Part of a small language model's weights: rotary positions.
Each number is 500 + 50 x the weight over the matrix's rms, rounded and kept within 0 to 999. Layers, rows and columns count from 0. Numbers have three digits each.

# o: layer 6 attention output (transposed), 256x256, rms 0.0751, rows 215-255, columns 192-223
# v: layer 6 attention value, 256x256, rms 0.0773, rows 216-255, columns 192-223
# gate: layer 6 MLP gate, 704x256, rms 0.086, rows 0-92, columns 192-223
# up: layer 6 MLP up, 704x256, rms 0.0882, rows 0-92, columns 192-223
# down: layer 6 MLP down (transposed), 704x256, rms 0.0833, rows 0-92, columns 192-223
o215:413556508475482511485474457504450496486584526510427614522508513468547493477564523547499474413586
v216:520545439477507473549515458515517468462505462471498451480551491515501491531503529482546531602494
o216:420499498473488510435471491546600533501505461427430494502546486527524486462459491492522491543455
v217:493526480522461496488563501470498615507569498510433535561483498432428522495496497499503455441511
o217:472513435546534521490542407527496537543462541496542518493542529495488516492496497424468510452519
v218:499428446483514586483571515470474533491474465577430516513510467519506568553430497509524493531470
o218:510448507501473431474443555515467494520477555459531554445517534432506474547458552427472501469489
v219:505452443540501494518476428499468509478503510547548487542475548472444470473495398451430506460500
o219:421515471536473500491576475509485491468498525531494531497499515504513508481537490458490550450453
v220:458615470506432502411480563540489480509573447545479449511549513500545495508545519529418610448478
o220:553479484480451491474481485518524607530519536528495534551470537482449487481513565521458479476521
v221:494546524522442524447480552462470521532512552522463472540534568503481472571509512498543453483565
o221:614506528484512521488482484512540535513537519471477470546472489528456498541504479433490491490502
v222:494521581540471509442489471462499456527515464565554571473535467486475449449477502504521562459545
o222:496448433523474484546534547536587557525490527534512474525507496477440476562464511548440486500527
v223:497485469519484496514500542525423515469487424523520517501526558486452458491451470495412476454502
o223:426477458468504536485529520542478475512509573559493509481480509511482468518498507444494553453535
v224:518519607473404469448493485527485434496483497522442518564476456477548519467462469490511423512544
o224:583511581498532514565491473413491493451523491503460519515479493484504507524578501454490497481524
v225:505576495486484481546508520492499459545550490526533517542533453503416441538469545523518473500524
o225:552465491515447505495506530523462512484523461453489530576461499562546502514517495534494399506428
v226:500502481443541551482509480526476476491509525501521527465511465509416487483546454537496424496491
o226:401491493472438509497556453509439562505475532504468540534517497478507442492500528569483466501540
v227:452558448539502528487509456534510482532544475512460459508497536554566484555487592474445556459503
o227:564513491481477507475508553507518553503497518496488537498513522509467526500508516527470497500533
v228:537427512495498549448537474477518493464532518464505511532561479509506584495492423470446437500491
o228:399482428510482445544553433521579523480501547593519437450502488460523490461471544493482518403556
v229:537494474495441461523574499514540454488461503505548490541449476517429461565428448535525523401557
o229:503498538517514557520547376511579506515476515539454564580521499523507536453448486432449492418498
v230:514438463493575454487515564493547479451491492457478481488467566523526481529451551484491528460501
o230:551491467546519475523469473528479519480529476474485464568462528487533516466437434487507494545495
v231:502479458484548534485516443554498480558509442435501529551495433495496561489474548433477526482457
o231:456500500494440528446515497480556481447476534463483509466504563480501462467430580588553484496516
v232:514507533491452517539591546540544517521513571477545403461520478493455538447527483614527435506486
o232:481497570464457493534442498535444439493495431536495482501489490515560500525509491502496507492420
v233:498495519500510478559560550477544466485477503508518490461497487540569492571427514527478447493453
o233:499473475499532512547533518530439546578495480502493496485523473469472534479511478495527516478594
v234:476508559490462484562522455506541497488483539468550513429497398493564503479438552495530449555461
o234:398552488492471501492478474534500475451497521452486438483467501513537489456508471525510523538545
v235:496485503481465488570517464528485446465517507489554492519489511520443481490513494486450465592491
o235:428527538484493521501464497497499459476499508508507494504523503487523506491465526504556481512496
v236:478435468465465542523435453496512575545486494471509520556411487496441533549507549449467438567478
o236:527577508512513519484495575488498462509535553408476513483480498485560502523515513532541555535520
v237:504503444526522566525503515493473519534477515561507498539526446532568498591478500472493469520505
o237:526512493493506491508490553487517576547488528566513486483497475510491518512518495557452505483553
v238:490444494472570528518481580506520497420490458520552501539498479519547534554491412502453479446493
o238:516435620486487540419480467434352452491513509539503495515527531528547431507590550519560433601492
v239:522446539471445516546471435472454521441484528522494486465453479474563538445504493501525495550445
o239:433478512476436516517449490488519406486489520511493500454532479497520463530537455512481545494470
v240:443581530507523511431502533560566503547490442441521413507456626531434485508513480479474528511546
o240:482498517436521514443545465509438417469553433503529505514534528497478531467469518413575469508448
v241:516521513496433421510486557547482437532432480502561511481343473462520493457571521521581473535506
o241:397484506505458557542524474439487517519517504538548484475492488522487498424478490548470528551525
v242:490464532496618469504495522467568570527431525515449482596516455470486480534527569499487505480540
o242:566494512496577489494461541468437534515514432449508449536554525502552500508525499497552497550494
v243:493537517513539374482489500555524480531473505491489476504414570485484410458585525519588486481511
o243:432507519548484559511521489463519465487547493482597497529523467503491526479480474471473479489427
v244:479448503450456460518498383496464580466486521544521525523501457528533490487509527506540544495543
o244:535462479515531541493499533487503513484452466346453522431564456530500542567529542515491486570547
v245:468492378523509489513542465534575557456499450455492501505493580441484517517525492362493457429470
o245:557550513492484497475543513476424408555542519477487464446486520480499506464456476490517548509464
v246:528401586474459489516577476503471440474470455553535520535487540499498463453529498432511484496467
o246:448487474521505511564517515501496502514519517505543490457473529454513499485490500550516471484481
v247:475511524578500499537440485464495542418510474468481488530490453485481468453385476467511462457560
o247:548542476535515480470462515543431492537509493502476515493429459487510540508578505459526520514599
v248:477487530481460482516547494493478465456542519452530453464403460443492545421570438529440437550481
o248:418543534465512512475550460512465481520502492508459548497520511521533484470557470527508515497547
v249:514548529482506514590545504499493522511509485513524507551490464529487496504463447450496506491520
o249:541477522476476494516475577440518449477491501504427511447509503528575520508514541502549530574543
v250:501463502482546460486499550513487466496428526509443579436417462525594548507524537465466447481456
o250:450541487493509503543600524420587473521465525503486459556484468496492469482537489534399562550531
v251:503575433525483519559535566504441463576456499469567503512436506465507430481483500441566497490509
o251:449535426513488503536524458521552410508494443566532521479506510492477513503486473545553503514502
v252:478533516547507526472415556512535473399475484541468464481475472454496556505567452508467437454491
o252:488553578472477527466506473484422505522550540572474498557448519436519467500542507524431544495486
v253:463531635534493470523469455479541489502521515469545454553517515497479503519536440413431449554522
o253:452532490570499512527476422535539481424521537522514477486500520504508460490501525458501551488495
v254:499431482556487512543502437523538477482528555448544528488516478485562512450465395467545485496488
o254:464509528541492445537513522510502408470510468498487464484483528493494483507427527546498549488450
v255:492482514503483500539472440506466558469532512507553506515521487502507402484482426531456508485469
o255:448489506533486487454427471554504419455471519434483464512439478511537486536512517511518482471501
gate0:450516461464556487499475497543515476489532566391537456479485478578567517510521527460437518443501
up0:512475612541525462556487551497424565587507432515483531513607470503404468521573445491455533510526
down0:589443504417607451482447518465472466590510576507555540520549416554521553471522566448526569467461
gate1:501507459511481509456415505479390495571538452536458513589537506468493556465464494468465434419530
up1:443514573537436495619491420540558369465461455461507553433482456538574482564537465491537507478563
down1:543501499526508525524422512537466477621504516453506566464475532476426473586535473503409521543513
gate2:454576557514526405561559529427465473546550545431612543514532466526529475530552489534440571563498
up2:444446554549600510517545598447503551480486478530488484550472533504501509472546437415611509506487
down2:508408369479429528468546520545480567468497561532366460476449508413488507429444548440517498498504
gate3:425459491556457553495551575492517491523609450525470494488506524532498520335475508563527492505421
up3:516509438547544538551482460505404516536552536633517451514555439437522545567544472583455489490499
down3:473459486458489478491569493521535569483470553481459467418455531396492535542522540505582564457455
gate4:520525462459453559512562467448560489510407465493553454411507600486448488455620543514479412490557
up4:445617527524538473478376497459421622522560556492471542524524436455500457466528485540532538537491
down4:395395518447446526547478504497560453492443445454584518438530511526467567526607566375492591524489
gate5:444504535505578503588408517402405539578525405531397381584568525534559523510512444553526487491497
up5:579488531523491425556497403476557496520415441496528483399527469478393509474474484603513580325529
down5:424539499488455470510458521483485459496440514525529516463379486478534443538442457452490434590547
gate6:430498504512483501494462467537442535539542459446541499489455438524403496506504460423432448438513
up6:573535559538459481505551463523517518515536560512415444474573501440577520546479494590517458482519
down6:484454469531431544388440481596392461544571491490594571525515571474390529476484465453519419496434
gate7:536634540508563484410537540454565489519444548538479510496436514513567532535522383445433519445497
up7:441520573514491563527504484599470375478500522469495499531504520491474488464583481460486505504470
down7:479441414434521477450540506486579523474478514581520505537534510550493532482453527576564463411493
gate8:469432522512488479478420535543456546521432568566551491442512511484592483479475470545381505384544
up8:445491483511477457524525474488501464436486426563536505550508509490535533520572491467563509584487
down8:515459443525591442541435562571497457497468496425484457482525424483531500448440582464428545482450
gate9:520501473545495582462429483498520509449422591552460537482464669521473528464412588594463558521555
up9:513569490452455522446451518549540427485485587486437478423512548472509476465510526624511567427533
down9:516536568507510466489583492548519538452542540476455613504487493407496559530484551516429479459498
gate10:442505468553456482470431442449457514527389527510526586487520496457478540516494530489511389464462
up10:472510554548580532440471486482460613502526485452452509478466520435530488539561445467423535491506
down10:490538462459456472463562575612509440570468542533559459557471430519509527476415597540502482504575
gate11:480554513565450536568403467464567534525398431409420456504605565568532466527460501502520534504519
up11:494557551502601565488426491497519391480435423445474473518548585477556497471516502553529552516434
down11:520499561536620586484505512406455385540463430487520450369489594427490530510505548474573463489464
gate12:416448494554470640539598561496440525450585507571476584416476528543558527526580569442446645516462
up12:478568486391441473513548497481612533565486535497452396594539490610471494516366404479558461508468
down12:587533485524546471467571450492495572551633489514539518484554497637515493384508531435494505497481
gate13:462431424540463462482494471486477608474480508432446597406597514509508557492437559497492484442536
up13:471579614510503571580490422388470523476386457403460450532512508490457463489449481567571514514435
down13:538555474420514629502485558510589404517536540529547442579577500449576457497561525409519458562494
gate14:590538480559516471455508509460513482521480506448480459555476496510403508565526530594436499423489
up14:439556540541534639485551484463460515452522545562472475517465467465463481519491526584587488410524
down14:599518493448518451498432586539530436564501423454531442432526557563421528460574498493414475575516
gate15:521405533527500479555529482545427465527514513526454391398414520511562518413522561481538473512502
up15:493486503476399482363483417415547520612506419403456550482637587537453442495353503597490549370537
down15:478467542549439548311511389382508473566483519513540561458588533390546430506548531471478409541442
gate16:487481529475569473607526522498403457516396539506498546485436507537542483568490452499528503486532
up16:460505466631524560547476421561576389562502527438482493488547476470517577583449478504462535526594
down16:468478410511418442532559536562445546504506493475562423511522507493460473529511445412513470425437
gate17:533619470428458528489519513562558526460490478513435445587457524470471510472588562478462401412506
up17:519440560543519537462510446418480526529528518590541535513494511474531449551518475449614543467472
down17:532430541520452523503498558472468503445497499457453411502560478560431574480422448557493524580484
gate18:477522550497501411450535478522351587470479455590445439558419509510471511546496582491512534442575
up18:472559484544396444563523547498537562495480407474547514494542470476524389545491476466541519532504
down18:539503479546505420448420444490395506464529514451528506568522550480444488527503479532468492548441
gate19:516502471437404488510458528609428609464500606488561589600556471496493438349538483500617545460479
up19:544475395439613449479531461447498560562440489581486516510600406454522592540479403436541465453477
down19:449537516499491551451460485521537479510474416498540497478446534516509477502493489495444545494495
gate20:543536512552432562519455485429469604536488463433569474533635459536521503435496548521453484561534
up20:580454531543466502505493414437465460535496539508480463569548546491447471417493528509577522400479
down20:494560524482580446492492527547489470554588566527454460531474476670525622451410451508459497560533
gate21:440498433550483511514466498526423516472485504572420514478511446486512613583469508469513501503598
up21:471436557475422488467533424499368517496550470510499479623472445504502502534478512405470593464442
down21:511472470465510572524565541434519513489491539445497594464515551536483519431553531666536504471453
gate22:532539420455446513447449522525532481494487437532444493533457583477468658504535469582552415486436
up22:505510483540500479439528480509522485564493555542500528530449484506506501480493611457461481459458
down22:483551514510522541524509506453472516478549530393531434524460573521511437552437437507462472547548
gate23:459513384539425621457559557487548530547356491571387444406545543544454429433458578574499549510445
up23:465439440442545407384526646568512468466564494552522455488475451438529482557564529448469513493488
down23:516528458511497506532508487421474519453543489412461564550478493533473476481495422543548476478464
gate24:455481463445523552543429393575376452498451610490421436449466496529437437391522447558495494476497
up24:463403564517434409462509443492484459626497415533602553537432509471528492515409508477490485425530
down24:551563414644456541484471471526532469486548371490533522519538500499496449670554472475431511514528
gate25:453577438513578477581545539391478531540501482514488519543560504461609397560492532515452460445463
up25:515492494535506425410436484459461484525563542457505506531481546497551493517518492502471489462490
down25:485549414449545611521561440543610480476451474430468534476473559373395521514581503479573421559538
gate26:547426479469487568551555508429483476568570475499507476506422525542421535444423594546506495508503
up26:538426394446489554589586505545506538489440442588548519530526499592552486523581451524486471556498
down26:485461483462537543536490507490481469559567438497494533477445482554518560504446554525429441469519
gate27:439528504504548590503565554477539502424472502482472539501464526442373604539488478513594581491565
up27:424553483455547573512488449518476527485507500483499524503597482475575451466478471436566597411458
down27:623518531570494438480520525560531544469469525485559484468495525528569451429539422560435443528463
gate28:478496417499520517533495493517506511599512493547520578481438540618564655491532472366536527424535
up28:455481511545537565575504444522481470534433473452615558446399496488530508488406491443467478421512
down28:529500637489505532441478522466512490392469438509456510358491503565466530521522456491536590508578
gate29:356480505500411459425525541436466456501525602469422524552469425570587511587489582507486460473474
up29:507447450470437500558496499470546584601466501497552513567532480502583556508436504494537554499421
down29:537422605473418473534577390522498425555478551470583457495507561529350522476568534469564435482570
gate30:445489505485518438473456585512467468509463519558482569470476436511511521594608485447441485418516
up30:487521522388473487626604481613467511471511576451546495523501359455494454467484508571428570510395
down30:493478511556447535498559488397473442484555499501485526494453471506460389425470475624542562435506
gate31:511561505615474557514435473593486574477526408559439450617409415467481464545508434528478443521539
up31:475522556567476572505496510481421482536519460480430489540446459482410415483469456499517457449419
down31:491488523427565501550498508536531486509438599519532626522541484494566534446531476516506497474463
gate32:520484456406465537420522570470423532403499527413488450446517495432492597464555487465496499468389
up32:503549482497495481436521399471536552434519549496456500457539508491586483517589452486424565517537
down32:471475535486459443518373513500444500477500456539465432506463538565400529533464556520531423543511
gate33:469493473550471515421592475486528608469504469454441476496528652547483565500537516537584497429546
up33:490433483388489438560477477544557524403510543504585495509528529560473438371459486484432548475414
down33:486583526484519543499446518455530610591548434462570534392546533454474560546512379522500501479569
gate34:510489533521551483463529607428478472565502429611378466606532561590531526533483535472586540515583
up34:437479536466505499581470535492534542531408409472469447489582502439428530480446501481592520575568
down34:471522528534531463513540478454456542522528502426635540457511551499479476457461536467446530509558
gate35:468466467643457593625512431509426505439659427514540495426476531537558567575452525537455587504537
up35:424552488460422529499645456422493468527480581415319546565501518494506558512546571504521581526398
down35:526606506553472596431464554526508496451528500524369500584472525449445462557380483407563487421504
gate36:449484497615483499524460431471645474553476445475464484461505560491495498581491471497451398515621
up36:455466469478512555573495477532524436477492510483515489553503533577525616475448459542522491484479
down36:602536572452444516494531596511492478611557557470494538451483496406489450497612484536453488467460
gate37:481478505433383492557564460517501446433506538544560534503472412545616426479590455615549531488498
up37:501608538480543448444432519386512532514526479464458534495461506516487478494509493464586570406541
down37:522458526461445501520466414458480438454437467561457562458606497486506439459475498391553536425477
gate38:482551508420532563464584587442534497542476494443506444424413478478553418449532477562458517497466
up38:479493443544527521544515563447486513500522518443465446518568495534525460469540478486382549565428
down38:527492545471504476466556534504558519494434585505508506446433478465520468474444506508501502428532
gate39:446525533522544568515531529528472578580584482576430554578535538546531510521437522475486447500569
up39:485580500508513483390460470480486500437465505425521389403573533526546481509488443443473514498493
down39:439513581450493567466460499471480594508579511459531497492477522512541504506513560467477609487515
gate40:397575520518509550493472503505509545519477415598440457431454495537371434466575642430443533462513
up40:500533518483466536451440541553498546490391573491503538474566549506487503536474470497594358454484
down40:423524501514390463478538550495479552433485483548515503375556525654475485434535611435545535503534
gate41:545559611515485546448543514433576643508446475457512460490461491552438565501452489487518522596592
up41:530502541408487651545590470488564587537456555475523458525532433504381551465480534555452419554533
down41:452540463473505473497454528553465459487492511565472445520515533450535495606519529546453600406432
gate42:528516587523553507456446430423506524558530484540514549508534547494366458496515658576512503448517
up42:530467503388462441423521451479487507484442494460480470541440551432437484531571515601463506523417
down42:500452412583560507567573539615417508535506580439485470502476390427615510518507444471448444512532
gate43:503437501513480467439438534490550421489392493469537493504522450504502551436541478402454450538515
up43:527528558485529532537461563490492516528443445473483492417548518527551381614441526496449473540502
down43:509497564481513422532480523594517488469553516558447528432594483443485568468482446479505488518463
gate44:516489488498494514446432531444541556524552496568501515400432553555596530546462573520438442423511
up44:481569474480564511416509464480482476450508612515493466486596570548604550575459524512478528530548
down44:540502522487484549393504446483454536592535575531531528450540528461538500507459435495503525495466
gate45:451498569509550488549485466521390551531448481496411520550569420603498458497483483499505501471506
up45:404566489552456536441622434415487491517498548470486527548538515631484546458491512570594510527499
down45:388515458437439543544534477593473563474443416522582497505490530446518541450409567533574570509405
gate46:410574438483477502504563478549462500478524532442512478511512580523485540502511519556396482496503
up46:541467493544544444464517508405434506496492574560516429426484466526466477481527450527415489430499
down46:449530557493570517512469548572623570471494567496483509507553505485469515569492507497535372615537
gate47:523520483532494470489465483402485464500512499519452455490547485507505549553467487453501446523537
up47:469368513497494470493384559541560503489625491494566508403480561516607419506503582594504556513530
down47:601550551449544508545515536464481535489545386532405511499528503601422590519503427515533566507483
gate48:436504400488463604489434547539562539482496396482487577476425545565461495525451544514590435486540
up48:399490535548581505446501463462437585526521569503527494470562512526533487526489484392431537432538
down48:442544450423500563485421483549553575474527427517490608483486538542404551493496558499508465460551
gate49:483480532568533510460535479480456499427476463461510538446462529552494524513445505476546562424479
up49:527570468542507514376473491463551515535497506507412390356487539417470593538458427466460560572480
down49:471503518419467520602533491538483551402484435568462498576506563518576501516485449468440490492592
gate50:472471429474536492487574452442487419530515544598486546546509529500456549447499484492399404452520
up50:552460473515541480421435485493510448457479526451487540528559588598431514589502519482477544440537
down50:483469468464398541520478499511478557513526495547479473558436467459547475462429494575468511519515
gate51:555497477524574406525405452491592500436537541550559395516465463455507580476516550502598371488491
up51:454538525494531469502536508531520463545518408543481542487468491573479511495507607463535408506475
down51:626529387546481567493413409437527457486526570496522471479513451405555529522558483587525548530525
gate52:611496545542564498418535549470564503528476559474462602508592558517516542490510485566410531468529
up52:522515422478476405475496428411461548508488525462398499523583454568498509488453518541421501517558
down52:475550493500433549554537411485500460516564455518491481536468507547398482500467511424474456560462
gate53:511445542483453584481546475470585489473470525482476512435464604496497592542472451555516457454633
up53:579569470492611493523395460459530391489539600556491544578606395533519508534547446467471528511512
down53:404501502467535512438532458569516483447489440496472567515440455511479484454591504534524501569412
gate54:414493517548502565447544511528478537479456416523444476549523442542558509537439548444535548493614
up54:550475480447610590447540454497534478499388467590446444448476469467548565538477540470609646492575
down54:536525520464495540522457501511509447541487489510493460537490583411507451428505514543474490580377
gate55:438491626547512477465450450580422457464530541425529480433475457458478517485543493403562534454569
up55:443473485516498441486571537475464450529514462535453505561475542485543458406453583490558472476567
down55:544472646514510429430543485506555527509499500443470570438488486463561518521443446474497546495447
gate56:499494421513492503570536534489535514481470544416483479434566519521497530486474475632562548550444
up56:559463383512564420490585508429462600455455593558502488521449494537462492539544544553519506488472
down56:498466479559495580453493467527487458524464401461499562507484451534414469543490498502518494458535
gate57:521485487473615530524479514497592521496380610549479477445506422590504480464475543447417517455560
up57:586444411506486444450448477478538519559480414522440451567526521607568469481454562636486498456485
down57:440460631455494554496509422504491465429439514432538512587386469456459441510503546529411576592490
gate58:495500469573477475487511427392469511482550521466498472559469422543482490512492606456474512440589
up58:462596452514428497500547528484512485514485433614536490472526486509526596523596447467570549522449
down58:475556428539511483515485533460602450575517535424453553408543452465469474447596633460485466549560
gate59:462423482535491454485469390536481441428496521548486542528423472614559534480454477507492472586445
up59:576526500550489495565446438522539523463441573503546446456458447459524555517547489439536472518448
down59:507449465450484475467544575422535511563444553511501508442585543442502472497543574436551484442572
gate60:452453542498588502420460549440439483549585507581472534477468474530513494466464584512546449434530
up60:524573471491494448553548448505511528515474480481487517488491493428584512449457511503617535474583
down60:508474578421517517476451572537552529520508605495562535489446435530468488452410554424547646419525
gate61:447525422482465555533506537589510465423491495516533442492486515519417550518595520393496484527505
up61:386557438465522418503534494528499476562501447487473482513535486550431435383555540497485480460449
down61:537562471502507511540609514530510513437467425433515456550457529426519536524500427398439484490519
gate62:468452490495382556488478576434589506449418449472519592446490550507471614555465508531516520486535
up62:435393425614477406463496519570529521456501414540458454461475505506524550495446509515496491505428
down62:433576445516431505467476524538529493409488522533487486486534584465537561467522544422569453516466
gate63:486502461510517623532519441525470506515507481533482588461463537560493515602494598553436533505593
up63:530535547452483605536519486484556500573541495538500579534491575483484500533480539534592553541591
down63:465490571466428525468546426445538484555602461463466500543501450353518497546563489484507448558532
gate64:493435455467481454498538470481583444510461560471465492500498367413622451481553492513548495550572
up64:442550483616545541554553486478492403442611552533457613531452469506444536524534523464481469522509
down64:527449456510419424322441480551542560552365495532558409436507462408524561457436469508504492537494
gate65:487476539498491456424513488438474472437511457426515454530624621459541436467474461456498477461438
up65:461501477491531496466478436513474419563552493516528398546434489544425499450442526527489638544468
down65:445413541575532529487446454671562457436446610451557492535539460522469572496479431512604427432475
gate66:487537442492455546437539550543456535417508489482603571467441493481544662531530597531553464445444
up66:409467499419611527475542491586464482380537499458488498466518536484544442574469572449560496448492
down66:539622509524515449479434458452462458513508419511446487389440537584484468494487470482533557552483
gate67:464455514571439481417461509503597555473532486422512512473501506536610473508420563537453469474596
up67:501515536544573496469437645472422444569557486562520541446488468509479538533451523479486483501484
down67:496473526425415435502508513448471538541596592481544557509535464440560474563522472598408534449515
gate68:490371491509424476410560437442484549459452595467488429554507486550480470549386435554501571495533
up68:476583442497501546484480471551517515482430485435586468457560486594459515555523563424583509448511
down68:462460494477482509538612524486407506521535548491503506488463491506583441490497374466438537506456
gate69:519450517486469496508490598448464501508579424566478565415500517544494473437452463467449541487510
up69:485450445463500508451523509494540438406482540444437495517488575498467595501517434645600504473538
down69:448415515518540414421400475473571418396547513545490460518474492555589592550489548479486555584489
gate70:453568514432456495525462505457433509476451575425442519556492468469562477410489514608510499577494
up70:509425541534436508522527549482531501567477449538465513561563508415523469475519439522481619542589
down70:523543445603611465473557456537528513533490393514595490579481463520468514600596577454467480474474
gate71:577504484440437474409449446477513466460522480461380505567497508433503584445457480533572543499491
up71:523559534519477529456572495523536492553470455474501425551566459560527483549461488472390418496509
down71:450490447501491409513482464494437449498571465476538555463414492389489560483567598568547471466517
gate72:410425574508476480583480506615489597532444444573431455465515521527498511484536458507603553464582
up72:553480510518515518503423482530450477405566580521500634486434442445530502480458483421521456563489
down72:401465637540432418591459456521520553521498499479471440487556444507560470491528537463420429546563
gate73:478488474486454455478425478506580443532467448456477468546569489516497581479444426459456377527537
up73:545481484596620596518514549457509589467525478516398485439550561547532550499437502391431529480574
down73:439453491540472426468411445488572461543498397423473473530593470523539528483448416468490410514514
gate74:554481514492445602426484470443484425466485456455464511483486589569511470479475420495511611516476
up74:453541493543666415527559550519502541497579499596489514546437446504536571554577549494464512497590
down74:527501417481488493399564451503548391498558414509489569530427522633542526479471590492483561530484
gate75:482572457473457526446467529590488461532541456475474493494500493507424505534453497487494427507525
up75:363437585541487484482463478512533439462483508470497466514474460492555568536420459527496603501544
down75:431582403533553519509398549566488553563502434482509486608493552571436514587446490490481519471569
gate76:559498540527521495506535433470512506471483529550456542419479535491426491490457487569483481427557
up76:440494513562426516542520509559624453497533485456505478501498510615461500451464439498587529492604
down76:485440578463486444408513473471415559535501499568523493472452508496523403499578412505348462498532
gate77:573522416515401489465539503503508543525530549440373518551440559532434415511570558569529498581498
up77:521575491507556479498645558500461513503459465555455585558498490482446454457424510496496530405454
down77:523453511479530467465452497528487474519502480537444475432570473354515576557597523453449505506553
gate78:458445614595491538397482455410514464487616420592509419466550476526533569461478537432516395452512
up78:578502464473572618459588531440516410525514530434463527486580528529502514440493526627495513480512
down78:405465540527489430457543475450544435438548447415584394533474475536523579489533479492600509502491
gate79:440477475440422586477412394492459440534552425574451502497493531509435572560558596502408559494559
up79:511456463543511500477429576536477525460607590445504478572548530503562497529496555489429398548567
down79:446406475546572483535563414555453507426411502466405491552586491513406589503505451580607465485392
gate80:438505495496496459572491552585501533444501511467530492577496529515439384428525611490474461438474
up80:465486580515427513539469459529500560518533500538612507486412538524505564590527464465448603550554
down80:493508523423513445482425468466526600482474497529420490558513541567474493422427490513452512497518
gate81:454508453502489616470548491498562454466401529482477620389596636477516612415511516543504514524549
up81:498460392511567543406523518439517462390579539495483446518493468513456555498483524520487464462563
down81:481501486528513512507511445504461472553507486448452516470562535457511560480551466528524566567507
gate82:500532392422502551489600466448555471469444544453532433530552479565456501560493537476457562493516
up82:450537522561537493552519547577520474599508461529429431489479457476499519442510474471498425572475
down82:495517483459509540479531472505509510465566512507476501508555462566539497599519479469473537443526
gate83:479463454570523519561519494436470504494563462439535582513497495514613478456454562494555573580501
up83:518538502503540540517519469484386460557539464519545425437505548535506479433508559473539544479514
down83:570502464511406509448554515597527564400456513592470490583566502367526419521518505580546450508536
gate84:443507564600461532500452536443480489537406500531491467459425533480408600482535484504586506452479
up84:496495464455491558480479479532560521624539415488483504426476559548522466532531532517537526541562
down84:423454567475455511536568471572489361410453527533522477688582520414525487595425448474524485555574
gate85:478456497466499523481487470568533429493527417442498572462438540436461455435524469502521464535444
up85:504499599511425468538460461421526547438462582475453444519594405502497478540490475517567539510535
down85:472536522480515537494545430525477447559510401519467530509466580565554414411492437471469545548426
gate86:578558474417533442681515431463535549524427591517470517442520551462491442539591509488454397549459
up86:541436455429524545535479588477478442535523495565482531467442377485456476502458491401462455551486
down86:514571524625515446484533467546531620515506573454533462528555583522569533514447572526596555483610
gate87:499606556553433529516521526506428440470429539518510510577508526445504532440481402570536457470508
up87:500478436515490525522454546630524497436458542492464531513535518429531632543628502520564419531558
down87:452560463435583520523578447496429544591445454488448549525499468490433472495465503497511549488505
gate88:486533503581559503539505512488414470482434465525448528414540431491518521526538472504459532541538
up88:494550521523556487534534450509465564567436557459536554503472556533524442511492538542488425464555
down88:392526482500507556527492557495479402481470462482512570488505479489556536464525527521531549545400
gate89:514513471560444484507505510497471443529549488458402572560455564479559461494611557409465444515505
up89:573479530460521549533495490421558471486477513511454540476423560577443443470491442488499447532470
down89:423479572510511457530503505441440436457618501517478508504544554629520476386453525443486488478501
gate90:419499492477496497502452461579435538493449452603467487539420592512532512509454511546546566552596
up90:554495487364399477436543446517433581408484515600488464544364489521475515530435515598539496479510
down90:543608562539496500518525468466556548476593539515502464478556495528450445560503515416527483513419
gate91:471490550475517446466455549475481617583538472446443448574579508522479456425443478439472510489580
up91:469573488454494469544498506460509442490409530477416405558469479477598399488588537561515478421466
down91:565436547479644400489445553602501615480474509529454473456428512495453504428508552441512581507459
gate92:499517448534499470521376588409501629490527483490415515516445542467452485464396471510536525494477
up92:476543519508522495475440517505480511475524497601534535467668418525506550441495409533450464515513
down92:529483571548484490544504547509495554397473513533479572455498579523508538512445525475470512445522